config.yaml
n_layer: 11
d_model: 448
n_head: 7
n_kv_head: 7
head_dim: 64
d_mlp: 1792
vocab_size: 8618
activation: "gelu"
norm: "layernorm"
norm_place: "pre"
norm_eps: 1e-05
positions: "rope"
rope_base: 100000.0
rope_fraction: 0.25
qk_norm: false
attn_scale: 0.125
bias: "all"
tie_embeddings: false
parallel_block: true
init: "trunc"
init_std_qkv: 0.0229
init_std_o: 0.0
init_std_up: 0.0229
init_std_down: 0.0
optimizer: "ademamix"
lr: 0.000406
beta1: 0.9
weight_decay: 0.99
lr_head: 0.00527
grad_clip: 1.0
warmup_steps: 431
schedule: "wsd"
decay_fraction: 0.345
decay_shape: "pow"
final_lr_fraction: 0.0
batch_tokens: 65536
seq_len: 1024
doc_mask: true
train_tokens: 448200000
steps: 6839
dataset: "wikipedia_en"
Each number is 500 + 50 x the weight over the matrix's rms, rounded and kept within 0 to 999. Layers, rows and columns count from 0. Numbers have three digits each.

# layer 6 MLP down (transposed), 1792x448, rms 0.0404, rows 65-93, columns 336-447
562570449533433540544423441490479593486476535476452475561508493442530478485461500427550502466524480548527460436470549459570569478471527568515423431476509489470548634574496521489597583483560537545450432475536418476501466586468470564490479471480414463474498588513548543545490535430480449587483526507510579476555478562522446448518460535493
431572470599545527395469486543401576474493564478596443559508515502453517510452476514477512432543459479521456454539466404529425463549555538513572462500541487487436489453528545479500512399541446518514505436480583538423427586435534507563464507452611487482549452528543418451443502434509456477410479470522509444441460499554438379518488499454
581497558475509456442479544400474451432500467547523457426553490472464553520437453407523446467497543503493571469467474412406599529404460495445523493463502457543524519458539562486454533516609488443506429536487543605482536501535581430567455441535537518543474465595433439460541406538526470471495538550525481473451459419505474518562526511520
574437425455462548466494592497514585550471506476536497464518543476445465545494386469514382440582444582469410453495476441462449451501485543575522530541391584473558533551459551500561578511472572460514561611434482482452459433439438527501477467544447576556450458581452461517548436501481576419449456571475485525448457538467579519537360467502
472558477604527407565452520540423541452562508480520445542543546523424544526452456432656441483495540529533561602469427489452485470473514518466467535478536587539451464550511476577491546427509508431495555416546480427520467508505398402595493598490433480507536513457474468416444499472468515505473523449498492431435621529480443592421507490461
521417450514465444516467533460541519597483561522483561507446458507570594452500526479535500563542491516526532584430479501586404514505464447489488534447588500468604477476502453516529548464452582496512549527503392523490510488419435434518439598485550519487545582486508517508506439507483510544489469539508475512539569532494549533407512531424
561494574469505440518501425449524464555506594544500495534440501543464504488491637496583534547474509530626464493441557422567442481500482304467432437453441443480472493532433461537476519539459546446470416515553507449453480468597519486531543558451534584571495537483487535493553469486553435519523504464503572563490520585523537481526457438425
559546630504551481503487493454473427544477442540412528521565466525514567505571553490419569364566524459497493624445468584537553563525626560494548491495525474509495447614507549493521541545477508594570402563565522587614517476454425598569381433557424515483541482537487567497571562454513514432495588579559452491440570458507502412572454465548
495480463542554513537446551512457476488547535539484534509492487582463442558483600519506562401546511460501490444458526478585518507561572620365538494547547415438528522484491567540423502452463477593507477462509620443445561598488500554555586456541500446438522586595503502516502512443547487449447472413488485471484456461489579510560557501549
453517486470529460505470464497484517462600409515518478582541485559531468446493482504509430501462545433637575470470471463537538518444455471477557539481398498477529510379546511425454449545463456522552501525461429436555474529497501501449510569455438508422486441454461535444504541497599581554531461512513507528502586476482386534532482451466
561440463452560292595606432526540508477567484489551502554427470591422511531617474469483483490565441515512454428516499516513544494515517584446472469551477556474504487468515461541407564432468603532475526441492529443522502471485422382442559609420592454539527505534530533448400445491507500480477515568399516434526504399505427568544418556409
442590515474427561566478537388626475453521381423489454437521504538562539546530551474529505478467505465465557419466557469525566466465483474455452578478524355455568511474562564415502429554470547566446460531529506441456467480679523543549509467476498574493479551456541533485513578549480448444486525569554543515495415507466543528511469547460
567558504480504402595491519515587517432477479582538596507523524481480544433438510525520466504431485496528446590541477447463495488480469535473480484427501533445550489587530481585490458455407485432465492514575418513593488494441501460434525476510481580455544386481483444418571573491433545535482554518519483429509502532520449453524445508500
529462536462487532520568534498536462524362431548488389474434525507459460581497595491556498495498574492523523528450458409594504414489497500632445464488516384550474428424528552427443509515414477510543434602538572557543450460459571529403466487489383500477531530467541518545448542518404402486383617594588475564536538457508525515528485400402
544487385447575441551518571502552534534577462617507481444558476436527510429550570537555510470488519477563516448459519441521529532459414523558437463615452533473538497622572515468482544495385480461509513582425546494443541441445456509501507587480549537558460517490504496459462566530438428414397516372492503544400529435424384463487466512593
494431500467470501496481457481417549447562526483498538504519565451507494568516486464520487449456410543494516454493535522532453461468492496444469514614412538488517394625518489511520483571440491476460493532461499466509493504431515539465470470503559560423499426537584405541553485408502507494480562464407509504496488462482512422493451452572
489511489466462501452498405424527447496560528477537430454523529510493453455490483550512533488495507580405441482557472488457541594583434559577583496498511579552463406495461460530574508548539562421565423543475460442478488466498523446528533516453616516475501478489559524565517483506556456524496600555526471527488444573437461576412555491594
512509494613431447470444539498593509495424456527522405524608431439539539526516486521570541518508593451456506483459501579498509586431497552490525528515427452479556473544562483528436621439527580539533457524520635472389581562565388522511484465462493490474536541483463406587613447561558514394496500466469468416554469489468360552598521484476
528441431498491490397516541595435554528481517431515483486614450524535495461432529562565470553535514522424518506549494460562430596548503509573463569545440556564430577415494435575533507543540464459525507474546404510505555512504427528552584555544473450449465486549543493555570547415436528575493500461510493427508552453522379467461514494558
493493547552532516460517554566539510498573588512411566446466511461487479592386545483448492551475554483404505506455532523551453439471489483482533453564548425533551446463493491462537500475523466517545477560464480551527557435438427581428527480434502413475561459463417489528590505474455528448492416559457425542549467497536558538471539514523
475462466454500497501469520516577483376450423544485540505528462485574502517423450467524456569478534456520473472470423564480496439464480516518546543549514494449457499490459537556518524534567556490467638430535502565540478465463519529524469374599507521439563508472597476503602581637518528540520515537444526657506446479488555467493612564464
540458423517428401516568514453620504488404447446567457508453491523421587495570546530445503467452459442530545447444510472429459476406498531624528493468553416431493475601539453590487516571515511418427547455474440451546426458448456499529483499469480544533585455491517516575599483415515581570449566580511513489521530530465531428591490471483
577569454507457502525590531414570385600560490578493551511561483431547547507438617540527460554533518441430537491544512481499532593542455506493502461539441505417457523414458559498386502481527515441488508512463490525518555446587490448475552468554443538447476486524463564458546526559477485435514502546485416538482506410513547506505501581547
495558530548543525522499513468508605517464434538529489514538414452516553490465543464653394536511564543515523501524450566494477428548422585538396552523425517506488550551507548424447542505530580521502455528499506472517531419463498550569559579546519461509483501517483471548461500480446540547521538512536423521540543579513528516526542436521
415509646513567422483554433518508456505481464493458449496474559540476491512489502474577622507534515424527534435560456442519608561488450544386595496494563417453489487468501441508521472475380511496548560521436534498482477524559496456490476499511516538574495444468523422496547444469511494508462458478543554526455431454523532565470524496404
557486411463474447490439513481544439478469606514433519486517533432428541461505499453546555419510595579498479489558504459509466454508479431358463376619483565644508533568539386509546509452479413459486446516479469503475521515488532517508512552458569577461437465466497475435469417514505576473525550554552540523570457485546495536557581483453
539449505536423419459533568514527486524486535478421526562423529444498568573532563456605516519504648548528601471476552461492517473539481458513503552574523411427467561373521601524486519520472530422485514535594421514563541518474564547506509451432533513556459520445399531563545491520562501481463433505514439500531503445401455499548528590365
530540451459567574483538478525559455530464549595529566599485499582444469617446507550478510432546540524479426515426431420505473564448536415491551422499592482466549582573453489459525500489484481470510508484474489449564549498569584455492615496475518576544526505394431484542431468554475493471491456472440485539478482511460468563449487530512
501487456490476542418395578549587423521536428514481539536469495534603532446447558552538441503496490504540547429492416561550473490578480479437526501465496470480517432505485590516445500524506502628494445449515478480436508543568538484431443563549532534449521431553480514450532559444457588465489476455472536476510445458504554472466409556568
# layer 6 MLP up, 1792x448, rms 0.0442, rows 66-94, columns 336-447
548517490476543484580479530525558523541417498520497504488518475477475586504427470439505534416494486564488499465536515480466474453479524516491444511477540465486514504401486447530492500582522512491516419490522395522449460404535447472634417456469406495569513407571524509458468467461489450480470547514581441558495462407489429492522521491557
391564530551520525585542508581447557570453474485455502492558549511546497442562530535455492571503466520471362470544508547612405438531563538528423554525549546426462512554485474521572467514494576544453516541475465488507459475499415524465470463491503447430554465454564575556481604521540475575415482510512470473515502561497459477446467524459
480557453518475407533619391398487553569555483468482476463523500517504412445535544583512525521491472459448379393555510505496445566454518558486558492590532564472471435505461534481562447516384543487465532556412431437520459460447400528482521446495557518528516376544533466556461454520445461570495460554499458582416447546455478510524477511527
474573615470409529456549454419524395561467444456492511440474418513447404488588481528434502455488480457436410443543536459592550541503498537513609484516483539498527570563462494547493480573500546434572498519472513560497468505516419554413514398491534473510493500585514541497506529479485450525535517528585486526561513547520543460564514488565
489531470471528553432519548522433538422445451455464495421550476442497461432609510447439485471431504484487521562545482564524463492461506532469501510530514546513430450486531529624529432536546481481526575474478546493550498481507492573505491448437428508529508526536520486512504595518477528479466473492478526469477512469555458494533498490546
474667572595575470617533515567481526443579498432453599511459526456530513487590520522447558419482479408447505491529469512523543495530515474392545551506566551523530441511484480465507453521525461621506575490551561438483515461489522548419516422573539528558477447525523498504508445479534505541519506414478501503509539528500488526547503484548
492390539485448479474496510554452509523456535537437464596452438437513538469428464463576437555519494525509552439493461417524474510540471523481506513482606428513448473492492492491555484503461520540574610479436368547488416461521518495491503513459603497508565553529385560502478579463519476592525560556467530476463542520484414508543484534566
530550464401582546518466454478496463467482515511549409493535482418594532482428492526535489566465585468528475568542480493446442508498473550520509582505476475488445504446507407630515380531554467614505559482471471541468439409513603464567524543513431538504480442568468557557497532568418482585589392520433482504500481460519484599482407445550
558530477480482497570516516414435407621422510443499541510497511337529542428480458439426483551485506526531515478514553434474584477459499554409454512430519487575485462439498479556444550468494498487464506448678414522506523351540497507480486489511527542547476510509480513469548491536503508381572523558503536484552519469495558466476474463520
493560468474476513538546561485562536544537464435425461520464551517612483517444416524442508511407542514510430529443440396489458591500425470456541608476545452519457599555491478560589494443423454552542515561529463492556463422594449507470542495496517510460500479452546532473554490465487586449512536483458503555482451601426382546373535490482
512598524482596527451491539435465467479446563417500479456419458455482517447524485517535560446529395583486479466470510511470469562459477521644460575470496556528483485506532416500544533520505500620542451555434488522475433390440470551514490562494455536550462328538544484530530443559426503435528543523554479447496540487539510597457509539436
449465462499503441557489453471426488490486478506555457399461529488552400424548469518511533520397523474467546419551496444447487533626464572514504502502447548462509502448435402539521479541499493532484410486489560473459536440556553524523482507486495486520478441516474521579514509473468508418450604443501527551449457530485512523484508450550
513535541568361469492487563515493410477510392488465476338541506518513481356431461418493490475470518520482494448495492507528583545516460533485570527464517572461423540509547531564417574459538444495527561516536445415440544455511410475517476464564492543443516498576488555445437452502480556455565410479404500463519482433526475496522518460497
454500539387529449570500501479442521385567510479499568494436565460513432513569527463498552479365407485475441487382524439436601541576494532500541530545544554468492512421485525534448479538491546580507476560419496510473479499460464477473446517487481409544476486469571500500475482584496461498306553463393506594552516582632451520490571465458
428531486474465528538549582429471516494449591486448533537517434537469510459510515506505452504575536461540504503450483474512577503448525387473529526466571500527502560493513458507499479537501494565490489559505475480564340531465535495542507528539443549570525548523498438445515577520464490521482414529414555489565507540482459542516502557463
492494476486504512450464586543575468484477437520378591503467405392527528484584526466428545514492452435479562555493520537496441493489578517433498467508489432440487578409489437517416508459483425574525529557513534597470520413493421493507557546408478469631479513606402547432496478476480461545474441482472514462521598459595515485605499463468
495490506523387489547534509410583415498462439559494448501485455454476467549370501486497474504498424511621510566428502426455438511483495541462571498437459526519593498494577466598573524514477486416518523549535546537593517446480510487550446501509542466540525439558465503505456519558444499554554471666544520404524571459426454588632579488650
504566516500357458555492628477462505609543538458549467462454494475476526468506499483504570449478461503512451550426437515575509479547510560516539517452529438492462468512414448611580534586489576471407620567544461461522508507448483392432407555507459558490475479486503518494540479609453551445395464515589499485518443444565504521466497509580
504455484508455387480427522563455464415501472389455484521505526461524469436572546449436541506504505466583500548562462468508485624494397574461508492391541493447486604500612508603558457487439540575573542537484371454440542535507543414531496391481482544497478428508480561582471502478551507505526491482611604423523551518472521537466565482399
583444601528410469526510497506431515443582520496560515531470501524479494442404482495526553442406533534437477496497415534501440477589491468637439504522566488421512425499432486521452461546472522535517613485565468568541567561568467483537471435492461518499517447513384486475574550464468478540478518485476458447571483416450537511487557474515
471500471577583538487459483500505540505579486470504451513511492478467486497513476547515449482517484490407498471428457436499482508454500535501497476492483452465473582566549541553525520545447526506506522498541516535563404390465473484565431436456475651530453544510443517558572432534474462566421582478478430421486502574542454477524504558517
440507516470518428490473486540491628474416530503509491427517501448508483520544413531465516482467500534487401518550489588487479481592535555457458488495482607566463498544510497574561462571570547535550496507460513490484475515440487531466450510533565430480532545583499494571455486497521504522502449421560553459477517558540386478489490427489
415490508399410514481486457431520538538459568435427549461483436499438556434449477406459560561479420440519472462507537506579411527541510489392562456469569547505528460446606421501505404531508560509510470412521512512555430435570466541539471499426458493551529511485481548605350537526514518414539429510490431475514517521468538497488474495425
539540500512541491548517492503583511548518483516493467558539511447560515524524464495556529436547403525503450428452478521521472506481546511585508497476509494535568414523582500480487533582369445393551599489533508566457471489493494491542393571517562451555479421555392511458555433488458517517410537586525476468595524576482509509490528431529
500458544517456534514580570512411521592546526514504539480396473451488472484452512427485482482546439390582500518529453464500508530534489438553540566442467514433516529460481595449508428519490471479481556382535510412591463555557489466524435502510526545473622425555527545476486556452512444507590472420412532490407528489475442564455458514502
506573475472516571445539435567438466484467528511480437410551472455491430476432545463447509493475445448583456627508391536456448464512561591509436541477488548560456440504501390523488533473494479502549493464502568577423483467463475447504480525550511481523565435518502557511564549468482449599512500507490505459413450499499526486456578455636
533447492505581466462588463452537466560484451443468529522473415435559347557408537481471480575486478512478463414556451506545591464482492508464596512434535502423482463468427528432435503576481499594464438562561466624493542469524448435521463493488482578590454515533522578493579536557504516419584501421415498462516548553416529535533457549496
547472473400547495443456544523528530534415584538436510572374518443490511495450461570499475544485508492460477530460468575523475510482408490581581508433496534630451526523464463584483478513477545482626552486580428517486561489438472474565461576482497568531563515475478547480477508503499434559469457546607537490457457568435459551507479447571
463533514444553517434608572381500519554476467451598601491390496544416481461507502518477528498473467605486520492429416614467552472544506489378482496441493527482568533523544426573532457450474568440475520442526468506598447515492504548484528531465479461497402510519532473569569576484482402564501496470521543493507481564434475554620469518479